config.toml
head_dim = 32
rope_base = 1780.0
bias = "all"
schedule = "cos"
train_tokens = 207300000
Each number is 128 + 24 x the weight over its row's rms, rounded and kept within 0 to 255. Layers, rows and columns count from 0. Numbers have three digits each. The size before them is the row's rms in percent of the matrix's.

# layer 5 attention output (transposed), 224x224, rms 0.0371, rows 199-223, columns 0-55
109:142128108132115097125148137099147130135119197080165168138136118097110134112135138131093123139166129110126117130120091095124174095071133126122155098137147105128141125115
111:109149144109158101127132137104123111116093100146114127091105129102116162138109133171118092124100114130107182105136151139154140110175108131089112144141123066126111200137
116:139138116175093131141141130099151123157154146150078121116117119147155168121163121105124163074138151122131121157133135162119119137111128104129128123134156111131140073113
113:119167120170128120141152112147099102091106138082168112140178130081134127122133157134103129143129129116105106144131119110124113135135112120149139143115096134138086168119
124:123132160153134142133143154179101094117173089131077122116116137104117124133134102109148112123140152165107124090142119160181107098145166123117121141148120148109120090136
113:117100124125126096109147131164090133131112138101102143172143133103159145152097134117140175101114155104145120137087097134114128139115116148131128170120157169135142116176
117:114137115122156115135152173120109155121144122131116136127095112164169119110138110178116114154100116135113134111133113155082115127135096153141115128108138132176131132148
110:104128151117134165146147102099144114125116126132111143153139198156106096150155133075155096102135167149101165133138109152109126108093125122142135164145144085148107088105
113:171157162139102127137149165150147126146125101111144145125090152112158119135148128173115109129105134162149151104132149120129147145123107108145171094126133120141125129173
112:133080093141156144121109120139142146111152137143143104157130115091122093140120142128130147079110127096130135154158133140117160096154143104139108144162112129109142115142
118:129115122112136098108144124103135132150070139101127101131135117117135113103107124074117134108118101090143101117141105115108147093107178154138131095126181132143117128114
119:171131096165158115123106102161137090096150122186115131116135154107147159119130088145142110141156169101129132171109137141093149125097099142109134129110128120118108144127
113:122162137202123166142104140114143174119125132112091115110090129077116151131171137118120138138119101134098102092127147162163102122136095116103175102137135129110085130122
115:120107166164129134117144103119116131107169095137113086152146158130082145153143090105148176106128105186099134114166128093112109087183151132121146172143158188123134091114
116:108135107100139129104127154141108129133167110133122124147121129159136122114141123133120122141119152116146147090091076145161167107132148156151139123138161141151087113112
116:125128140137134132125139125163146193129166137125150098192113088094163163144178187157116153143135164135122122107134126108170129162130119129095137097098157146112080150117
112:125139130109133118089142133069142118151118123093151190077117184120111123133095099157135114110123157142116163143089131172132157160124150130150125123122110101127129131141
124:134111139100145151136126160106104094156093107129115103095107146169115126128130097147135120068162147212138124120130100139121123121129140124121107155148103097118132100146
119:092157121118137134165111152125136107148096149142110169115093114093168087120122098108109108119134114112171151172083090097114151117079147089158123121130144122104155110145
123:149153136143119156100092062101137140132142132084151116118118143157081121138085180126118126128161132106113167143077150141109188163145141132146093114139154110125101129112
117:125113106137161116130091117089161100122131121130142106102112067168104123144135147140111142132129124122151143131127126136099156113153152140098107109153109111143114125097
110:119103125149124061134149102110150127157103150118112112134145176099117159111142100081122138124155135112137104133123098149111171155104125179176140110127166133124089080135
105:127163143168116133150151143110159133150145094104119096138130128143126117086180175156126152136136140148147122141130152128146078114122089100142099120110149144121101137152
125:142143141164168159120126123114166134120140125126143105172136097146151182085165134179126102151128104150142186123113109106091120125124134142080143109113099128119087181121
123:123110136110095102147116112098123135146115125128169104102098110112134148114130129116114100142140136115114033144161168126144117084174175111095127108094094090111119138151
# layer 5 attention value, 224x224, rms 0.037, rows 200-223, columns 0-55
108:109137146148139141126119152074141088075113137129133114096115128115107169147111075150134102125105110081067168104111132130155123109175147120104102138114128133117092165138
114:154128165129126095136139112131158142151166140128114112121119086152141137143159125154129145086144140140174115105130159141117149152123127083147164096133137138131187096138
112:138115098142083123118145065147081106098091096146129104127137139092153116104124182132118107167131114103115117157160114144135080133143149144168108125120121118100073124121
122:134122137134109089114144129142073119096183107129050157111104126118164124139113064140125147126121143164087125156158139159183115150090128141123117112143120115115122122138
106:108112145123129123136155142145115138140128118142121133173160143124130135141117188160140159108129125130168113174101138124101130131113157144144128136140123129119129110146
116:115120138134141122134194136101132148099143110131128171118088098142133126131110109137124107161126102113115090093073109168061167103142129117153111108135123143135133132132
110:117090128131153161160162106120141157126115116145106151145110152146128108135179130119140116097148177137109176148133130160142124068109132174161076150131135121140124130131
117:134130136127127131136172152123140122168151099144141167131076122108167138099133093100134131124114123141134165105149166086143096169145130102142127112129121131166112142170
115:165110079125117146085114137178125161079150154132166068174155141140109116153122127135116163115133158125143139186131145157137132115064103127127123102129129146113140097111
116:111102145119134123103115123093121128158105144128100092143120125127129138085104118164134130111144131087145115114143101107114126091090147115157200136133192121123124086105
120:156104090130149123125124099142128116109159090143121135123106137105151156110117076124124148142135174084152132184116103131124136130053093114133113128138123136140076127126
114:145170113142132163137116142122099138133147119110094158109083087105163154124149140148115144132115080179094123082107116163142120126139150153130153136103122136115109119086
119:125120151137120099089147103142121126100143113119136070156177119133103135125145075119121183090109145175091090144130159109110124085145134159135128118131166124127127103110
113:118118176125138115085162143169116125132121105143133140144123103141150124107138112131112125151105106116117130080102127127147166072164109155148093124129137127167091129148
117:108129119138125141149148114163151164146140108127165111189144113123146148143133197141113127139111122129130099091132156092198124141118153111122132118115126142142050149097
110:140158135123142111122103156126134133155088147123161150079125147140138091097119116135110132079127147157121195152101089162133095130150121144135087086123135122149147141157
119:113099136134177137147120151086123104147091110114121109088122139118123128156168101131136127062132147158132093136122138131101125137140119118134117117111122120114144110154
122:109125125136145160135106184140101137116100152119114154152100123111130120138111140105102104097139097154164184138121130113145133105093122095127124104140128148127164157129
119:145124145138157101109100101140116110137132166142158140145121109140087148114111151118124122102130147123115155088114123148126135137134143117144097108114146119155135107136
115:092100148108152120100123151097135088118143194140126102134099118140135104138154147110123109133157150141152137108133120153124153127146096123136144115112117139122133109115
109:167126125137123116157173090157147144174091107129098111156119162150118163099144145151150141120132126146123112152124109157107137164110103174142174138124137125158087088119
106:071151113159125120147142127079132098177176109134116101159153129116144121073159183112103151128123158136146147163116150125149111125128147130135108143119179128149092149097
129:137124147156176139128112075107173147131118125112150132148143121140136140087132169137129119165110114114162127111081124106090137112160108128125137104098090128114075124095
121:116127109108102125135079134068097114150118126118168130099091113101157124118134112114098107115148095137117072121149133131121133122144119130119111143111110129121091130108
# layer 5 MLP gate, 576x224, rms 0.0447, rows 0-21, columns 0-55
095:110136164151134118115101177141165099168160131163128136128106144095120101130108153159122151150127126095146141144145158114101096123173121102133155119134119136105080143123
102:106108148157077128152155143093176131083176172116118112154128096103116099105151182158131156105124151112143107110089183150099109140131097171138137128139082152116121144111
091:138119131132117117101119137185121149128089144162146132151135106103125115122145126110151103141115139130133107122173145131130072147130143141114129143101123131183119118113
097:141106114119114094105108158173170126120173183144150184129104113094148114153141162146163148137130124104089138106141157141166148104126124139123159147121127131106195120113
106:140132157154086157111104131141191125154156123092103152115119094118134133122143118137108140129109141102126124150064098114126134137098124165152128148138135106123086102151
100:103105097107132103090121152094158110158081132129106131104111133105145166106112159121154149159150146122116161147086101092119143135120108118094178117164123122132095113073
100:098110133152127104117110094146131140130150138150114152100111138120098154098132133163094160124120104150130165111111091102115114146120094090164181146147110123164186177085
097:151140168148150140134139137153142141123090130145101163131113175105136134116133124092138106159129133140125142136165178130108143140134071106127119121120085123123102160094
103:078146127160137120124081159151178147098140117107109139106085160121142153128157093102125126126113132125121117101095169152136076130089119101122141134117131126165140101159
093:110104129129136102109140137120170129156124126122141160086113170094110085105088148103130112114150147138171113138065112146139157118106139118135122117129129135132124134101
100:121135145099188115111120130121172113106099149148135113167120157147149158124143130149154138120124116075139169156129133114181114120113169102116164163163112117117146116120
102:095148149143155134142127117150098078076160100115113135112133159127109107121133089118161157108113158129096119109103150132110114155136165156161174110135156158192146128107
092:142081129142128113126127093136145138114175132135154124104135132101101137132108148123130143116164164146092145202130132145089113150115137134158145145159151126148136124085
094:130137115127124132100119131121099135148110165149146129128129131194151177146179160152154070111099129131105098095105092122160092118137130173118117142134113142139101108077
100:099142128150162124125156162093117116118100164122127134109131107080126124099133069077146117095142103119173135103128119121090145144128160141101121153178126157154101138106
096:113140152123139137132104150162076132139113115119138145184075107112154160191150147129167101094125108121154114120165112132130138111147105142100127138156112108117129161086
101:132123100125141119104142119132129155156156157153164155169126108117166115157133138132128147098105130151136112146071143120123134108142122136132187128149121140140150141148
105:118104119179118097138124132135147086103123169132109149150166118131098085107161123124138102143154112149117117132113108087154113106131114080146100126173113177099143095161
099:148126131147117169120116127124114170177163135103089146145089146093137109128133214106155109149110098118116140141115150147090140123132126139135107136143126118145158117146
090:128142142122115132117128157172144109144120127119155176110120092099141158128161159153150079111135146153075135107116152123148116108127134134107129110153105160108126108104
101:121093157140145114114146136135096112170143125126126155129084162093074115161081151119134134084126110145116153125132145092126133152121116149122126106136191155175124147128
101:134154134114146129123156139149145134129135158148139138094154157108135123150092133113139142166124109143100117112140168143121162065114126124139126126145122133114147133086
# layer 5 MLP up, 576x224, rms 0.0442, rows 0-21, columns 0-55
094:182090101140154101118152135127139106107114154174109145138128118092105155111082162111113147091034127159116120144109124126151176129148112150121143094102121112123129131102
109:108164171114127143160184123133142106098086136114129128142115116109148132126181130075161145116126116138199112101182146134131132134135136132101149151123092118160114149151
094:148150105162115122131145114110120136181153085128124119138140163130135119114110138115108101107137170164117146097126144123099160125089151215104101133118091118131100170153
101:144123110139114092116136123134101101109142122119150142144118166140108139131114123173097121141103155115104120162116115110134135089154135138185109143149166144135105137136
105:106118147143106110161103157096137147167105153130146109142090105114159169126122130121126138127154136116126151128105133135149120129114087150109099085150121149127083129125
101:112121151152094146152144127146139145160133122124118116151145065151145140131136163087124125109151088123146086144144109139114129146134102110162119125114158136172166148143
097:138101136139087117106174138125127118134123118108124141137205117104114098124095136135121100117127145135116108099140133124105166127165128192126081115146135166109111107112
095:135134091133102118100162103120124163143149129131086126131139129144125118151101134143159096129122153111144066121137108139153131097154153109140119187143124165150168137104
102:130151133107127126131115103189147144136153149106154124105163176112118125140081132163110102113111143079136085143171147181124148158145130138123185122134142100098133127224
100:107134163136129140165154169153137116137114134087135119180146135144139149126168136133100118133089101167087144090151152100157061147140102111146145132137126104127138136142
100:086107075165128168136146099110116117134119115181097163107101121144145137130153112124047152117106120142101137106123136163164134087155076112138123131143152156129096157146
098:113100103193158159138149069124120097131130100125170112099128149142145106119106143086115171129160099163143108129154160153118096123070110128096123069125160110166121087155
093:095134123130096091135128186148156147089116139084149125160171121123110100139133133133135127118134134105105148099108099122128153108155091160161153170115143172137149139112
096:149122143133121133118143132122125082103125169091148152126106139127113150132147120138122113107165123101113130142090164110160104153094124122116140141128136110128073119140
099:158087108144115117102125152153125156134152146136158143142164126178104102162113086102161127128149112094136122095142150113147121134078103133168124172116110154120127081119
094:147105114147141187099170156119127119150117097146112174127117176133135090120132166149144120116116146145117155118138114132114122067125120123135117118131136084141146132082
102:115134086098159112144101117125119133157114096097112087185167111145161147144130112140148133147135120122158157136124151126092140191112101117126135152111112100095177118140
102:111138150143132161108150133089067177162159105118104106151094121121171138189097161120101143128112138114060165107109131179132153139121138178108152115124138127181133132119
099:129139151108087092127145096160083130106141148123107143159132065088170178139133108124155143128112118131145115151102123123106103107105147097125101063119112112128138085128
099:126125116152137067152121100108144138105141091137140124145135126114103134135093113141087144138120115126122169125131099147099122141152130125154163118134141165089153160140
105:116119103142152103111110126136104195128168117093136146128116124124120156150136134185085152124125122144100153124128123113161125176107123140135115093120162148157122109186
107:126126166118176128126154131130140128129126139148131127115110141121101093113133114183121147120146143119175147153132139133105145150150145128143156123160104110112175151093
# layer 5 MLP down (transposed), 576x224, rms 0.0403, rows 0-20, columns 0-55
093:103133110089150092135176154095146127147168074089139147129115162143146136113104161177110157111190122110125133131124158144112094156124105116133120143096139168146144175114
108:160171123104077156125156138161095095152098141102140137100124145119113150105101118106141122146139161135129109151100149124156148136096148121127165136135107112172115148083
095:105091148134140168105113123120137118111153173128169108106134132081127138165140100126184154118149105073168094145127155117124127150155100116147104128116146113101125114072
101:103107149146132138086135147151173116134140153151134175136116136086164109162123106112097107116147160137163130165097162123117143104108125111129128133147155153100157162120
107:116118140191125127163141119112100112129146144165148168124119151152161158121168114124091130075122131124102123121147115132161137113129126115100127110118087130156118102112
100:131101108127124124108142132117115118092115150128166174140140140123146160119097112130120103141165106141125120107134161081128129152124135110121120113134092174135160124136
093:133139115116117121151114078153132075095138110167142110127129148167096113127153145136181134132140109128132111131151130131090108145172108050105144119137177138136093126145
096:129119090105115126116143133073129140108160141126157150137150124085099141156125113123115122096142086117095157104125135090133125097093145116168146165098134100170177145128
104:141119093160135138132107149139190118174149096102116135163131160098102172121115133131129169165126105098139114183107127121150142129090125103159138166108115133083121156153
095:081149154109174109138113140159146115121118157138154118153124123122123151132108132121111087171138138178155135097110122094137142137117066119135126109117108151139155068170
099:149147122102131121098049162120107158113124150138128145117134142132124132141113125161146123098115111167096142161132162123118121144162135123108182155132126143098133127112
097:128137149107135122071097115130112093166138114182144175163128158111150135142121154116145133152101064096142132102131153084146153122119122114158116098125128130124127095157
099:132125122121130190128113111135152060117154081187127169125107142075099090126125119142130111125150125120102107146153168094122124144121129140129149169132123153165119149122
091:137130131099172166108168123127111142170127137132140140120129156098162147148157139137144118123118073114165137081121124172124157135148089120143108161039098103116124146119
100:135170150145125112097155185123098143124132104129135117153127147126138154143154119081154136108131108131143122103165120146110155121169105151174105128140149111117156171114
095:126111123131137125148101115094173108122162128165166086120148106147116118129111108123135126139127165149125083114105148097141082127116118129124142147133116111116107137200
106:146121128127089117114128123158152126089129115127124099148123105162135115163138124111153160115138089129145119152089146098113104112136140135112140139141134114150121138096
094:115110122116131121104119142124148108143127119157137145146139083164140102141125123084095147162152121127117145120140095161118120164124101136093139068144128099094084137130
099:130108094096134107134117089119146124152136151140138100104120143135104153127089055082130145073140166155082121129160117162143124112122126132133125079115132107102115160126
100:127147113099109139135143118115105098123140131160153148101143125092115121129078172178109110129129168123116151098105131157095142139151082132124127146133105161126108128139
105:143117102131136167125136102138137153093138125140135127142122093134094125128105193128084150131109160142114093133174150115174154107117131130102186150143142103138121123109